python train.py --num_key_value_heads=3 --norm_place="pre" --bias="none" --tie_word_embeddings=false --parallel_block=false --init="orth" --learning_rate=0.00394 --warmup_steps=200 --decay_fraction=0.46
Each number is 128 + 24 x the weight over its row's rms, rounded and kept within 0 to 255. Layers, rows and columns count from 0. Numbers have three digits each. The size before them is the row's rms in percent of the matrix's.

# layer 3 attention value, 96x96, rms 0.123, rows 4-44, columns 0-95
094:105117122179116150150133135134139153121098136112140133102146117147122075133086120144113125158136077140110118117166108157112096152171130101144097148095175070129118117119129142142144143152124132077122108172119135094127133163155170140145089141073156130131109155126131128106099158113101123110
119:116104146178131130133154149066114083118161131101122124130135151151059104123116155090132124137082129146106155114178130130113140095148087118134141134137129131135098132154135118171138124140130158173118162144114110158159136130108145190114146132138132172081128112143107108110100102123131137145
107:164116158106142146154101093113089130130174103085140120117197126187176169126125130098153146132149128123147124109137112135111143110136167171104107087152145168144126132127142130118145120142113142145146121143106134144092111160152140120120160136052115102132121122132157117150104128147112144124
102:081126110108115107152118149103117103158168203165135125116158120154083107123129126145127136136094141107126140169154148092145133110127121129117087127095117154133140092110140120096141147178134109151108143144123100119165147120108139190129135104124102106084157154165126127094106146134126113096
093:117148124098115172169150105150158174140127161099111128127121103142127087124107130154160150132134138144151110160133113119104165151125108156073132115114136148130158145102166147154088149106090129136129097180101079130134151129107134146132141119132168141103169132155154101118095132120129074102
101:140113187138104097142132160145109130117112140129144108162118128134148170128157091141122111135109132134132112126153134088097133130125109078156096063124120105135128130135108131126177121127136149102122128115158137119080107147112155148110162135157062091146108162120092150161169155117139097155
092:132120138124103146108143079143119112166123112094100172140123114128101121141169092122121134078142122114143145136120083077132130117159122110143155115161144156121168136137162138113096088118156117074132100138124101115136164108102137143165130152114111106083142160079094131162099145108123104134
106:166122162149086123141139149140139165102101094105091136129125152159159134111180131100123096158142155126125127132131106118096127124099108112154159108116140112130146136107093120121130127097119123132131112121136094156150133137183157113175069164123104113151147166126165154176164175137133113125
106:151126182135121124117116092183110114118140163109129131181115124131136112151136113102118125121160153104110119127137156130093196130094084128148104125111169127134100101106158123103141141135120126094141133115120077133106095127082104102143125135109130162148106164120110157141113165085093105101
115:161096109110135154163129112135143134114146090141104139139142156149135165082135118159110133128117154137104149127084101112122111132148140139132120113097107125119101141141127161120177078095139175106149139169108114138157124152139171079083129133135146134108111129125135173168130136161171125187
112:089157121137132073142083139127148118134106142133161145134136145122132107106118147123127133122123080121117131125072156092133131114105142147128157156159131087139118162127149136129081146176115141150153168100120135141154145077138086167157116141156114175130114134121137107161083137173095135110
111:143118120151080108118117181155142152132109075169094126155145146156142137106086100166127128158133158135144091080115093147129134141165145119153123116075159113117087134170103098098132107107152148145127143126149168135096110152167136144126108122136115119136104108149147145091153124137110113126
103:144146124174125111135117162129093109148129102136137140104100102140140151162129143161126121117107120130119126136139141129128122159083135114114179109148114172123143150123101077072087139109162133131124147123140161133111150119097110141085149126154096142143126064161159108155119142161059145123
092:134134206078139147115115095132126096087108140152155126104097134130120122106123151117106128154133137156115100123135124117127144136124144126148103153100204152079101089149141089117145106155132126141129131130096152130104088134132121147103117160085108108140095141101136189143147110117107139132
112:165142133144138127140121109158092182095159161171131117139116161120121165121109111152132133127163091126127164129141158122162122135136119133131140156148134115155100114121125109098142152146131103136118131092165103122120131131185120072127161148102153153151127154143136097206148147145091164132
100:137131142147134146128099164108144171100133142117120084112138116137116116102128180142089123162119161102117146123170125117137112129151137170096136167122162118113114138080134163117139130126172117135174152152107160120147100121114084161174111101130130155064134170146125132113148120111112095104
099:144149169109148093082117131128108172159159120097139126068137127133113126114117132144138112165182091116119128117183131123120159115127132115136120132161125086115155171134116162125136096097104137155121108146148119170115120135158095112149108103095121073129151151094146167128123130168149117122
104:144119119133132132157124104126110099152143106163120144090086127170141145132161139128105117095112144092145133132087123147115159147083155148145170138137161123153163131181110106093102164176126118103157095120098120110121134150127150194148136070112143119128124101181130130138131134113120128125
095:129120144153140149143137104091097138159141168154146094109125117148135104121129150157131129110100147088147121151071125129101159151123139148086099114142133156124117134165142151158113151128124117154191143117086136125094129076150121203145152125117129130155107139134092142137075138108145141115
107:151070121104134163166114103127135135119146123172111129085119123165145177124157153111087100119098126151109126142149127161090096138157113119145146154108082146123165139150101139136154112127127133141081096087126124086148122137157122079155136131102155145144151149126137098164124128146105160113
097:164195146104143072120139120110128116129116127159135136113149107136075152111158103096098103100095125114087146129148086155085138106152097112146149114123101132114130123158099125131119114114158115125075165137161119135110107132133149117154082137165104125140134140124149146179106118135126109166
114:158159138135091093110127145111117135167069159171162133162146109120129087161159069146132101084134128120149100137112104112112122126123138098126134125118139100143121127123143120137151153131119108082087168120155103126141156105120117151103144125155070135173084113127138123098151156136132130102
113:174126102130118121142144168162136182124091083146140141068110144134163130133104121148156105123136153129159125142124117130113123124129152093147164117117129105111132163116128146122163159103092135118098144117133161136102127160145094060120141150142142087175142103152135119158175133134123151159
102:101131110190127130095130200123156147158140131128107154142145116126149168129119164123131110111107130098122133131089138152145113147129134128096117144149057091113135125128091128113157191129091135152135123147151116109145118112097130121122159139123133160125137133121069091170122091155126123116
103:089128128131103097164105120131151142146102109145176127121144107081136141097114131136115096163103147121112078171152125146122123094130089082103100130093169123129144108109133112134158125123116144124085144127128115133169154156149149192122120171117120133157101116150143112093179116107127153135
102:127162160129119142102140155094119181113158090153130095101114131149097137138129167144125144159137126122131137107155137173112157111121160120152120161143116158125122131108116152163108146125083103118146174129089148120140070147132076173142126133094141109124158113100123099120107112134091179139
102:142151117139087182111137104127117098123112139101107148154097118142151108120145134125133185115124135140117129152154118128102112154114146119097142078105115151120120117104157123132120147131103131137152124070154092085156161140130165074130105131112188181149122140116099118176122155132096140135
104:121102141109142097156160150134142132091136127119143137086107164107092130169096124119109109116133113175124138094150109120157109131122114072108139112119111133155142117155128092144123139147126084121115145087155119094096175172132133157161102168133158114111119112105133050122152104131120119142
107:114130106072144114133129147132148069177129172132133117100150119119122092136151144129095115129155122111100092143116102115144109130113161136133104097092171164123135087119105096124125131096111152119116161155104155116158130141130077108143150074143135120127112085130110094113081107131158117106
092:118106141138149139174122157139142149082098121143092163134108150110132143170100113183131146131127142176140095091138099120164113134161129127107115088130086153137111139139145098159116111099107074100152120128135095132126149134161090161089135104140118166121101079103101129122121124133137107114
108:147136100139116148155156121133145150120154122122141138096107170159128095121102131137144121119114137110159120154086081103094145103122186061095159125128124088134107124104117128129135103110149115108099084142172145147096120146107145139137121067177095111143128130141119096149168112130112118136
098:158091070159150137111096123128148121147130104127069130106113152080113139139100138125127078125126122140113138119164149138151104101157117117118109116131110121169135164130100056146117082118114145161168134138143120148139134179149171092105172137127148141132137109107134128138151151159127128133
105:105116155152138146125143159159146170141098094131158130130102102114172156136125101078122123080080142120115114149144179133136130151125145170087132092113130126137123107099100151135130144166186093112129129109087155116116145124101164127137106163103145104126130131117153105089127156113098146108
101:098137151140129144124156082124095165133161091140096124120145062150139117138112149099115102152141152138152176144114110100106115120102165119095135149111113112109115136158099166117114103122131136081128136089110127145148129089096119123101096153175141111122138134133114110136139124139113182067
102:118136103124096151138107139126085128127170158128130113147098142061123136146124133145126098141158078089122099136104164127098126118132139158127136099132086135124122102170105122097167105102135133122147130140148150180127136119126133114101149162130162153113092090184108126108181140149164124114
096:123159132114085102128117101124116127125142114106156148145112145125108089145165070133140160115150136162094174131141143141135125122137151134119108073114133127118148122093097144107154113119144192127085100126128179152158104142173126116147183150113136175125122151164147121142129098120107146143
099:145116123154124134107170175148139149109150154178105114100099137121087137147103155127145132128123131134152122150151066121118140133139174123117159117160110106136137129164114166110105091116158115153134045143125103086109141141136115125172079113118117114107172093136136130132149113128128139122
101:135123094090135140108090119073138162149115149116165114113161109110150141095111115155106166133107074119119117155133137109124160118138095137148129150127069147149116138173147061170113111115114101143111159132120104148106116126130121158132152133157085105149067132137145145122121133115106124143
107:127152157121127131170100122088167118145102116116110097119125091160132102122142120120131113120099136154121129127176128153104090182108109145125169065077148124095115166104094161118116125089121154142107137124105124123101106108155094143154124168127138076141133138123108117113142105110104131089
107:089132173150099126161131112102097149088168149124136106140148106154156128119107133116154184152118103147135090099152115131158091130123145121131147151116112161114113169134080119144159160157115166111127113138125166106114133105084134109134103126114159093138148098176129096103146108170113144115
099:095124128127140137099136134105123143102135122122130088134137096082157123094139122130152124125152169139131146124117134095169128080085113102100087184121106113150109136095161105093136122157122153153110103101130086072126167135065118138138150152139133163134104129129128126163133104089120160134
# layer 3 attention output (transposed), 96x96, rms 0.111, rows 4-43, columns 0-95
090:120126134143138127128114116103120111127123154120149155143095126159116141139136111082180147142125123116098118155187122117108093132156157102197122166142126120153177151104105121108116105129166124136132128139135142151117110088141168097093105123122104136126133150179076111116169131178156138112
093:164129135141120120134139121103114161078156152150127150102125171127137113152103144131210167123140164125116105108134137128138122134152129123136112144100111106108086112113162100104119141109099143129124105136171065151130157137115101137153106133110103124141103158150128137168186143117132136072
095:120126129142127161145134099129140128121129164106146141162162128116156153135138117127125157114157117132115085127095117103103094067139144148109132136116147129160119089101142139121114151128129173161138172127092144069124128116103137154163071160142134127092089121179147133130122113145126059133
100:150113080136157158136122142125097134096143135181110159153133089152114053118151105111119138117138117138137128127155148095140148133119127160113095149130131107113113098069120154084110142160112102120125142127158112151165158137131174137140096191133152142119138132120106111146095166146148129123
082:102132149099159103155131120162109128118142141181126137119130078138135137113110120102120097119112121166110116090132106115131131163152095129141128141135155106106150103118126145110103106114107105112121121109090141175135167085131092160125132114129188138102103137196145182104084117116159113119
091:127093117161150156122148106150117131110114155112135145083104153122126119109125152107136143156130149159154067116094088125108138121099105133124121184083122149148141144138090110125160122136106107144149093133132121141099126165141121156156157143155124135148121120085108135154120150169095136207
099:094106148160104134088053159156171135115141097162124121120160136109144159119145099153099140161119103111158155140157117129130164112150155126130132177116130164160146129093141115105127137118119139128169090141116131126106164098143118138170138128077161126086123141125112112136117154117099144154
085:126148136138159138173140082138166125107149117143129085100140160154119115131134123138127144146123153151103157106113094099110124098101122103136110166142148152143098167094139060132106078119124141130156115129122170113162139133192157156131147093153137120104118111100143124119117072143147129134
088:140132093116132122098102146123108127147137179111139125116173085140095127123117101121151122125108107081134150138131106166121120100100129094066099163120132134100122151129127092127089177121146143106157128115109128159109082113119135145157176100135139150139092139155139117146160095151129090174
108:114140127133132123136117126103148068124146158136071079121116186149133126108137170107132094093185145136124137117115082096160133106108182113141088084116114130176131129134114130120162122080141116104133106127112112120128125122098134120150142133126125099084148121136101092109136104126100119152
103:117131154085111093136125081144126091127118117145178141141145127143130137127153121123151161144118167107118161186119146136164126135078139154108128110133081119126104123144186119108114117173129134137119126104151146132138103088131129128143143157081105122117097145111066138150079129123087117110
092:150131122116141138163102120136105121133130136111126130159096160108068133143107136096140137153103083111102102141136072100154143101170138122109120101147090112109150157168095095144137121106078122189107133105153130120123129099122114113143092129152125097142137130068117089102136126116165111122
096:157085164143148134109114113112162178144152125127133119114067116092127141196142145157138138141091125148104120201118159127134110167113150149110106104120109125137118143134123127139111117133090095088123169110086134122100114131121121135139157170147140143123113117112153169113139129129145081141
085:143118161092132152133097137159147142108123150109137161129156131137110108115134172114166102128114084120117142109087136095101101100157090125122111153143128185110105132152133111147151165163145079122136132121138124114116115149124142073087116145152132130078134114152096139175164092092126114150
099:148144121128099155126151099134142184089149157093113156135110143155076109076169096107119169104132134128112180151149132152145099128111137110093144111128150125112159118160104153143136106131150158151111132166096135143135155146114169131171168099111140125101123106120150118124145094132101110104
090:140117144106104155139112152139142126092133099140141133121117102126062135123139136107124098165149140142110135109104102139141091108119130143158095089077115161182137121163132134060080138105113143103144145138154168146172135117113109106094135128148137148176144165117121130161131094121141132112
085:143145202147105124101146114135111124158134111153112140161126097153120114132124155146114158153143151127134126089134116135102202089148155139109159160145124154159111173149134133110110065108141124150117094125130095130120133113087150124084140143150089131121095113150148128132115100127111085113
090:110178149134119096163120110143132148112142091126153142133142096098146116136128098137152119123122075119117119149186122076116144114108120177126131104095112113126112193124159142117134123130128087073113133172119119109133126143147122127151144078136119142113123163124132114101159188125136113167
087:110138138122140125136173133109128135129132148133156122110182083110112135115110067110157135132142141095142122117085128103152146157135089073121140109078086157161088110104132142138111120099117066141088145159158130123106112120121144091144125132118156086128124116149110151120098169140137105131
095:151123090119134099105140096177190137127130106090089104140118146146133121142126086150124112119147123163152139132147154086109134123145131137154139126099136134121108143120106166161122108157136160127110100171171153121180126103111112123153151125179144102138083153178136096086125116143130136125
095:165089151141160111110138125146155134132138113144100181127143140115106114137129109147187111118125158102117132093147114120134154129114159134117067136153110105140131126152103089146135152148136114122135104133177163139128101142133122144107103125073118136114129081119204094087115126130100103156
106:119083097103159154141137108119113147123094139092127156119172115144126134152124113149118160128138120174188146146157065112121164092136166129134116133132104089119135144150143103164135128148117084107132135094106111140109113158173134103150112086075162141138141106122091147127124138144135140108
101:098085146143093142150164141146144115121121115069171106102080118163134114161127136117147139088124146131144133124150097122129132115138172098113155105145142144125104146137114109158182122188129105117096156125098163128143142122105094137146157100158113125162133120154128120098113108094165151157
096:117145094144161131084147091161154094129133112147156089144136126180167138158136122121132146132072136137118101117172102170111121167138123112097084120139108094156127090132114146112169139130109134124153156207126098139129130143084144097135141123139123117158119108105115149146120128109132136115
094:136118084158168121132135108143142142142122122127186136112148114162136136128146180106155118094175120161112154161109096108102134096145101084099110161158150136122172124129149130096105099122108147103129127118155115119150096146146107135078126123125169149124123139102107105099097176094106108116
100:156101139125087115130164094162128127123132115152127117167102147123101122193155133120105162115110127117125138107154128147132116090105109137116153166120129136192102116127119172106124154126116111140129159121153120119133107153162091147115121094101091080133156107176154120160140137115162081098
095:108145131106087082098132121139142121150140129119155089112182134144117104125105111101127157125113112133097169142146080106148112158132148159158134110115187140110136104087133124140132152150077120123182179107123116124134120153127174146105110161123154098123101095110151148105132133165132149115
094:150126144135099138158125100115171186086093111161132146117159148165121133129158127120116121086124172136125123154156149161118117132153155104132124115122141141067125148094122151124116130134116096177112155168136080129129082113149102174101093105152128146154149108122102136110145112133119148158
111:119121136089117079122142126148060141134129103141102144077107103136118178167119115144090073097115110091116148130094118097156115132143132137157119102137126103113144102138103118130151124128136181107129111072124135134143117115100111140132086165100122079140088136141153137145110138118154121111
101:121084128130173150143120094139110146140123184108113131141117147127130144117146204104107141140124123101145140193147138131140127103122151161121091140125119083116169127107145121139117166129122066174144120095136113132130148144148095132149118109099156136160136127154075140171124139122148132122
120:164140173134105149108152131103073144133103124066095130126106087130134105107117107080119155138134161149119068149143146131141107140113131116095118078141133107108141155120151121112139117122174100100120148134157174150128157117132139151151130133107102122144142096135119091116098136123081157097
103:100131132154146132132134158125157108094122127066113159133110155114109122186113167077131121141118099124129150186138135125136140118143130145159128136151135104124117129106156120202126132137120134161149165092094107134155130114081122106143143164141159153161125114098152115104091124155139112093
118:104126164115100165163104111127134162148116098176116083114149135094167110141116114146118126113136125127109089136155145126079143131149119152141115109107172106118084128110136114133073142135136115119127177139115125112142135121143149127079123125130118187138134164132175178147106124160121140175
106:147098174133087131119126126175126165151124130158124135099156162113157125153130093113185168160188131168146106098139150109138104147099124133143108151090116132163110113128127096104113111166136152099164099111131140119130149129139139134081175129101131111150138124140111138128112160105131132083
110:077160165114104108121107179083128158179118177120126140110167126086126121134147090096126124114117117118138140152114141129124128110110085093151096102155084103153172129154129139126137165102105118136107145087126111118133110123105151140138156187136115122123148172142117110156142121129132097116
108:133087172166083109098139111108133093121118137115113127162108124119112130104125150132108079107120167157134125160121140126127122145169116096192092078118165134120116112158109118092120114101129174169092144122130116133148133136132162148098176147113119116114114115134098146100149104092131151149
106:151140139119121134134098139119104167102113146187122148131149120109139115133141153072082102188074161129112112091144134135110131139122155153135153090125124138172161143092122096124161143135144102129092142107110107132136144152161160133158144125102108136183131123156134105116157125125079146117
122:129128103133159150160128134165133165133107142080103127100181136093141112114106155173133130149166092158126160154140117098115110129092099124097136113157097113087128153102128155124138129112118142114097117155133140101119111180117122093149099147101155099071166112106132114094126100148120114146
117:149147124091127093109115092153163158137106150139124081162134165097132128144124099129171158125140132109148120151147115077122099121129172110153097126142154134139114136101108120143159133107140147124150142148179143154097120131162096125124142116159109082145078130115156193135131135111169108145
115:108104093130116104110118139139132111185087163171140119128134101089134090134101112158149151120120144131154101142127131125164103126099123113122123163121110149166129134111144137076094173134137130112095126139116133121135143095117103138132120107192117127132116059165149140120196110131102125133
# layer 3 attention query, 96x96, rms 0.142, rows 32-63, columns 0-95
056:134149127137127126102166135108110131076125132131103167108143119156133152120182145164113117100096130102143143129147101147094118191127161110136115082129159127138082171162128135124156142112127164107081146120136137107108141115077156132125143128161127112096119157079135094099125115107157135104
068:155144103124114166147113128140154082182119170148154112113142130118110130138107123161136108147163125122096127090111143113116143093094132118106163133152131112072186178082106132161122139128129113102105126192127101116110100146124126135127132145080086115107132149157120124124099115139134150141
064:111149132118173140143080100134124118161150128126143072126139124121128128132094115096113135132132082085099162158143118099154156077081133107104176138142109127109177118100163143144138146094115105146136110147070100138120116136131098103134110136086108133107129132162124137125147153145095095139
060:157134101115120133124101136152164104193115140112132124115124133165196159098147089093148108126148093084143136098106114108113105124094132136112161134123146157160154107134103139133110123160139138139087075124148119191099083145152126155112118136130127127142156121126127099138138132155105161128
077:143108137167102137126149125170107156158098113123105142112131167116155085094115126105160128131142168153176091111100143151135103171122158157128112158122143198134111124148119125111130098148176112155152137088130148151151128118204093134133135122168140143135111133129114144155126132135121140130
089:128144127125158157148110067142135161139131127136144082166151113110123125148082076113174154120122145128155120094129168136137156113125147148093123160112115177128127124110137138108134132125151081163167127139131113104139113133192110146094181109116098138105135137155125152125095136125105152156
057:142126149105154141156089083132104126092125135139103112154146126085117108108129115096140140095136165156145094097146156160116152141118145124140075101099133134138108113150139136096104126140102126140101155099117141151169155145162166105075180100119116156133120117129111177105094111152159142145
101:112072114124133116136147114121109163073132161135132158135103116138095086159141148100146112141081156145126138125188137163081150117156126137093126128146145124084142135154148111158102132164100103131147181139093112117154128130124183106108122128173133134111088143138128142120128114148140135156
099:120142157104146144138095142119092117117130114141117132095135118152170132136154150153151101106081157124149134144157113141113118151125160152143126086196114095129108129127122087137185106095144166146124147076127114115147118178114127160118117161068132106135140138165115096116139123132109165126
097:114111152094098132125151117184101149137155136124116141118136102134162122109122126143106128116152172152116095109113142154135136139192131129151108099091165169131117147124148127088091125120138108111147133126143126162134107085180162112110154095155126156112099142061121152146159145099137154145
100:141144114107153144143143094145174070121143133117162113147126118132092162153135153171067142117141114111130104127133111173137103091131103114137128115132130117148134131127116138104111140124079129085107125112155174118111177104112134105095132120097122160137142083099124117081079152089116120137
086:159178103117111077131114156102110133149157168123118135099092110152174130151168100153146144122194108124099133107158109134133115120119116133133136117130144128129097141128124146118127113128194145099113130128103145139115120089111133155143101089098130152114160163095093128157148109108073115143
097:150142120148108132178143109160178100182140146139167098130132143123096132149089091143140099147184107156116118093109137094130154075116155118108140133118136138073162111084088147130137125149126135116154124149119102100099134122169095107117102107116108134149141113141119130115158113157127143141
062:122128153162133158130146109133133095104142094134110121122118107125106121116069079072165157149135116154102094182154132134163146105095108139119129119117128155155133122134177127106148108111124113165153106104100124129144152148167096048137103116121138155141135124142153149159119131125096131122
058:115095195135152094108105099110137127080131093154088133116131113148149124094130106080126159164110128120139147175160121157146145140138089124140135117128136141170104091155142142088141101136105141192160137102105117129142143132141132098110110106124176127167151143129141150130126161111128114127
071:142163127121122180159119103115162084162163123137146102128116096145122111150094103155159127152128113140108123124127143104129162083082124139081162126137109137122169135089138140161109132106115097122134137158088102070120147136130113090113125147078116159111119151140139098138136142157099127167
077:119102181104129093117080166117131148103132138137116124094145142145160189116121117108121143163131121095131164145196100166149091122127119121145105112128123104171111119118108114124173113157122124133087126107135153166118128138120125158127134136100156098120188122136138118088155105106143116102
068:097097105165141136109103136148165143129087140126147128165119158144123085124140156089102125113131092154147137086107116092130125153137154095138098170123138155112131102155127136117141137144141133144131153145154130180103110150120128141137113099201174062135130125116118172130094113129145132109
085:147174100145092082167133133134154117162135108128145110129122138121112090139109110125134106147159109132129130107103158055116172099119134101130143112137134131087152111117097148165080181137169102109137132146134118141108111095123164120137102130126123142133116156147112159166124136158105077154
079:110164139095125143165117155117116170110143118131130121089099159166127106124121170172116130141173106138131130090115125090119145150141120112119138180114088119114156172100135101182141143174159091129153129120154109128119103170138112142163126133144161105109166115148104117148125091105130141106
086:136134094172121127150172165141157061164144102108174137143124159114133115141125143162112106160104096137130161108114128115149104114116115159129106182166140138128106140133101113146117104116117101108119123176134141092105077109117121122100125111150134125123093125135110066096143138144163110132
095:155139123101144142093174108105111104111113105141138094173112109105100126161130159119109130078107128120130130157169125144149110139162141095137104161164177113111099119136153119185116090116106092107142120134124143103132142132133117136165137116151088120129102082119135169077124086102131110131
097:095116083101146124126077120129176203113112128145133113108155131107126127107128134104141154105146155114136092125118134132082152151077166118126104132117119126097128130131118132161109127135126126168122139149135119164089122137126104116117153148157098088142151154162107152147184116098163169111
096:118092149121109096129088155097139154130141138131123105142156156097127135132178157092099118109112152092149147117155121155138083121184112153160137130156113061120150099107141121130136108125144137128125174105131135142138129125157133183100123153109153127127096098160119152151083152127148138166
095:115147160088121161154126118116117181125129161111069127154116152117087096127110107142149126128143143159135152150075155102117166125175140123140119137110118117106133108118123110104154168139136147147158120119091077132137135128143095133077116170140133128144092141102141113148130188144092116142
101:155161144128119138102121137087152088138127126166084125074111099153096146142154102085132121106099168131118126129115131131149115156119134137167115093152107134161168129135125082126194166132166163147117110119162158144157163146113119164157168155107121115151114126117134112125115150150126134119
108:157090143102136170135114082143133119098142147127107108120129141157135117143134126148131140119128149141143116098162117179114130129080136129095137072085103140131098093124175138116157134150089136120111126130106111107115127176156182102110137114078144154097183153135132160138114104111111129103
101:159123099165106147108114111116196119144134149109135146127108121148157131087126123172106150147145179147119117089117160149095136112098108124078123175087130131114130093130124114132085105137141149149103106161123086109123096111130114089094113102152169156112128169134129121137139155141146143146
096:158141093136152166153101088133057142120138129133137121139091156136109144146134138148133117136111155116131114159101085137181145126058135160099097151133124143124128118134133119141162110108098095142140106125085156069132137147129085134175117125097118133144106109095115095107128135139116150124
097:159106133107151141107118126089085146157132176124130120112156146155132180155154164103132077130071136129118116112160101120113083151136087127093151128166109117146125140100117156137164111157114103121098142111137147149137129124135131154125136121104139144076160078092162128127108152150119145149
100:116099180085105090087126106172147118129131130151094092109172140133164137128096118133121126135106130103121123145169112154128119102171116107136094137142191103155130139121129117112120112109095099122121123095110108144104167129143106117134117137065127129135114092172169160093145119127121155123
100:157154104140098138118145193132092140124124099114124136120139124151193131127128116170132111122112133128122116095147106136136102148141124152130179139146122150154118125167106093130115143112149112116141135155187147130145113126098193142089150130135119110133175127114131057092121094137098128121
# layer 3 attention key, 96x96, rms 0.136, rows 32-63, columns 0-95
096:109152171119176124103140132114119132109110122094109194155080100129136102101151152129107171094096128103161141148133117154129099163127107113133096098148149132182098160157159119128133094103130124152133153125141173148158101162097129135144143126132120118107131121151173098128114141100136142099
061:153092092102105119159131118133098103119122152133146082089168149155119154164116117145122092146124136176119124126142122129128132108112146163141121142115121132102137108104068154136088122177125149107119119139149127104113180128168151139120096126098131116143147138086070142092158097144138100163
048:166135098089106140165119112147085132132140102143153070114152153119117111129111119145138089158107131146118101127149123120144152074115146144136159124118105105081163140094113128113140161173080136111122135157086142115138162136153125104110118153115123130140103157127071158126160144180144135134
095:165110073110150164162110140162170155116131142131139105122164162108174153113130085128118106115126109153104095133156129161113141139164126165129116116074141082098106098098096128101140111160091154124122142127132114097135174135111143113135113121096110123155149106167127155118112145131151135097
103:104136112134152129096125122120163131151143143131098139153114130130163144126135132118133173104160116073110107116119136128146098166157140145079128140139158156159091168147135127104151108131174105130109116123150068148137064111110083114147135107087122142095106150164167158152107123121120152127
060:128102101083128108141140121138097130166128174096094135138114144123124111094116118116135113107119142107141073099124124171149113141113145130107117152101150117107127121145127108082134129154145140113131144121084134110134111131140137116116194130135076126104119176124081138147083072156181125156
135:130085084115085126149149126147110106166132180145114090096128181146088139137112110153146069125142127142120090097112118094121159105123152128118146156118135136063166129123081114132116147154125130097119121119159102136118144109166131121135134144121127118134109138091086159104141114151116128161
102:106087136085106101147111141122087106146138184141160136091128146116081085163081145152152127185132131154143162147131142113132134123102135096091113129125130176095106118131096112177125149128124145109140100123154115145098110104129134140115084102136135129128140126090097119115125166095102130134
070:126101130113080130113139123142142130099142097128156054113166151131131141145107124139123111131145101165085095122110134104094163102114124150140180149134118088084157108095083185124121127127132149139143132114130115147092150103137102136129134119138147167150128121097088158089157125144117126160
105:120106100146147150161127125102136125171105164138121150108123120126101115134153121115149144131100142155135078144187088152130080129155088126097097146103144153156086129163117136117137125145104145072110112134121134129123116152135103112137099149089096093140116115102144083151139153086097102095
098:160124141163142113104129131096130124136112156130143135143108087151078131164123153157118099134109130090143147144148163138149152099120144138158117138129093132127168106171123119107104181098149122071150127156103140135110160144151186121126140196139111105123098123093124105160154126127134097136
090:131149143170145147147123139093163162107128075111127166148132109125137153108145125115121129126142147139102165150119121172072106139151109129134110111111134089123086119141114092125126111120103111105169141110179134090144108177107127068123084139131113116149145098153114113114158144106091114094
052:143081126120102104129146131135113108120136190168152118091138163140153165162135117092112099140133155112104169142167139117128127160169151127158134127148144141111105124132069122119124089112116149117117124084116136129118106105142128128135138130155147171158137144073099166107132116152120151188
058:138151115128129135168145118129155109152134112170116114130150206097108133129111139155109130131143121127153102113136140097116154076103131154106156133097112146100160178087134140157134176120094105115128117164115103101117162162132064100146122131109135106154126117157103123138163119132167142124
061:099147152138171101086106146146136138139142128129117163171078109122137084093136147105122156142116144065144147122132128119149140123103120074139130123127128122138139159141163103132167121082142129152114157113091121135148097161116081121144146118163122151109105125173165097135093167132119133096
057:140108088088117143178130104160128122131151118152152054130152166147117132140096109131128104134116110147110115102152150118131150106107173146117156139116119130089149124099062129152114141132115126117138112153093109111122161133156124111103126133122125135156097120117072150117154091190131133161
046:156121163153145123094111151093146145100143146097099151115117087134152122088139174105119142115153149087115148160141134167159099113148102093147115102156160094146141134117161136084120143115129163159100155119132150099150099152105113144138147113133148153100165134135190122123104146123143120089
102:147119120162151081081141137117099084140112137122126174189104073134091121108160148129112160107148113114132164123126135103144134132140122115116141106106128141144109146147193075146117125148135098146116137115124140156141117148101151145168141104145154148116138150122135108116078149081151155127
034:139169070143133109186090099165129172089112088146149156114183114148123100144112081124151142129088150144135149100124112171148116150142141134144117101123134143129100136106146097130138112165116129090112121155155134122129138148123148117121088165117119114162117137104085115094158123108138119121
083:142171102149116105107146125059108109062141154095122141151133128124086170138138139095165131094109085122099131178141119142121110126148139131114148151145149153156130138099118122178125132122145146145141130106147119139120136123131105156126119119161155163116168120102117104121147069112173105114
096:139097100115096127133141109128152153132140099128133110132147134133137141150136111165125144145136149129121169081076169088175130113114173185111123110163119122097144108125090173144145127129140133120140102144102117147112144122165159140142146071128180131145097123126128146108121135191116122165
071:132126139109101161105136122138115133150137137126087116157170122086081129174127107095121121160162128125121150113077130101153145091141149132121157139167111102102156108120159130120091152143153123097142114104120059138091118097148112114115135134134119117125104109083144198151127131165115127138
097:094110104109109109112136163134090120117105111123140144112145139100147126082111133154107089119100157132129097172160096154103120132139114113153140132080105162132126103134133119149143134099125185171102145102169116173110155112143131127120149137125112149165195166126148117126156115075128128111
092:146137158112149095106094139151138157125144176112120121172131097172120130121146146100144123123113114138109171107115141125152154106148117135153099141164092134135134108206143132129079107135141139108096135105157158092129116125111177150088135149080149121104122099131092109153138111137143091130
085:119128153119149095103122107153111111107117168107154150167083130135149130151176153122123161085139149096167130121113087118088069157127109122141116140148140137141090133161138124121140104101140091158122119088100154150156059120150132148134126086111118114100131144141122125112138134172154121110
103:126116129129092132146128159164164145115102099138108116099155151136195158141105106155152157104136107178138116130094140132092108113147161145168174176110115133136167128085147136126093113124176123127146128122117117129120140125125081105104147135105186114127118097141132131094104141148114106106
096:150116137141153133096130121126124115149156137130102130123112141161106114092114160150093127123079125129110144117178093140093136127112145094109097100093177131120104151162084133115099135100135135157132155094107126120099158156142101095145159152110112104070183122103111126106141133132129185135
099:116141113126160146129116152140134112157116146127133168119083116128129130100132179153103114120121111101135201104124117132123132141099118120111127107130105152165105157140096140158101101083137177165127152113126130158133131145138151088126150048154151130158140109157155088088123131155114119112
091:113099112138128137116185081147092124155161090112106122126156109106135127133149169140112107107152156099137093163109143169113111147124170129118141121087164132097155118138105132094156119135120091145094096113088116130135106103116120108125149152133102144107114131177095179121133120171122155153
091:113110137150123150114122118133134138136105140127119099124147107170131088137156111149086115116132119151112148107089113149146112119115135140123119128117143132115143119124129165070125147176139105096163122153122114085158101130105178167101098091052111103073127113171118120112123073128130130121
106:118099173072144100100109105177146135110096172130131117164119170118127102120139115081128105145085132121108112113164109145116131099111114149119134149137116127119127128131118166114126089136148149141120144088126102147084130166169099146147101154129082137136136143096171114119161178125109157133
090:127109127196129183166115150136150122117123120163129112109155138100139116141106116179126127126159103169103093138123144145106129145085122162121122134095110105133116078089099124105136164174135134116141142176123132092136147127150135142108107101117114109137109120126074184163123148116117106126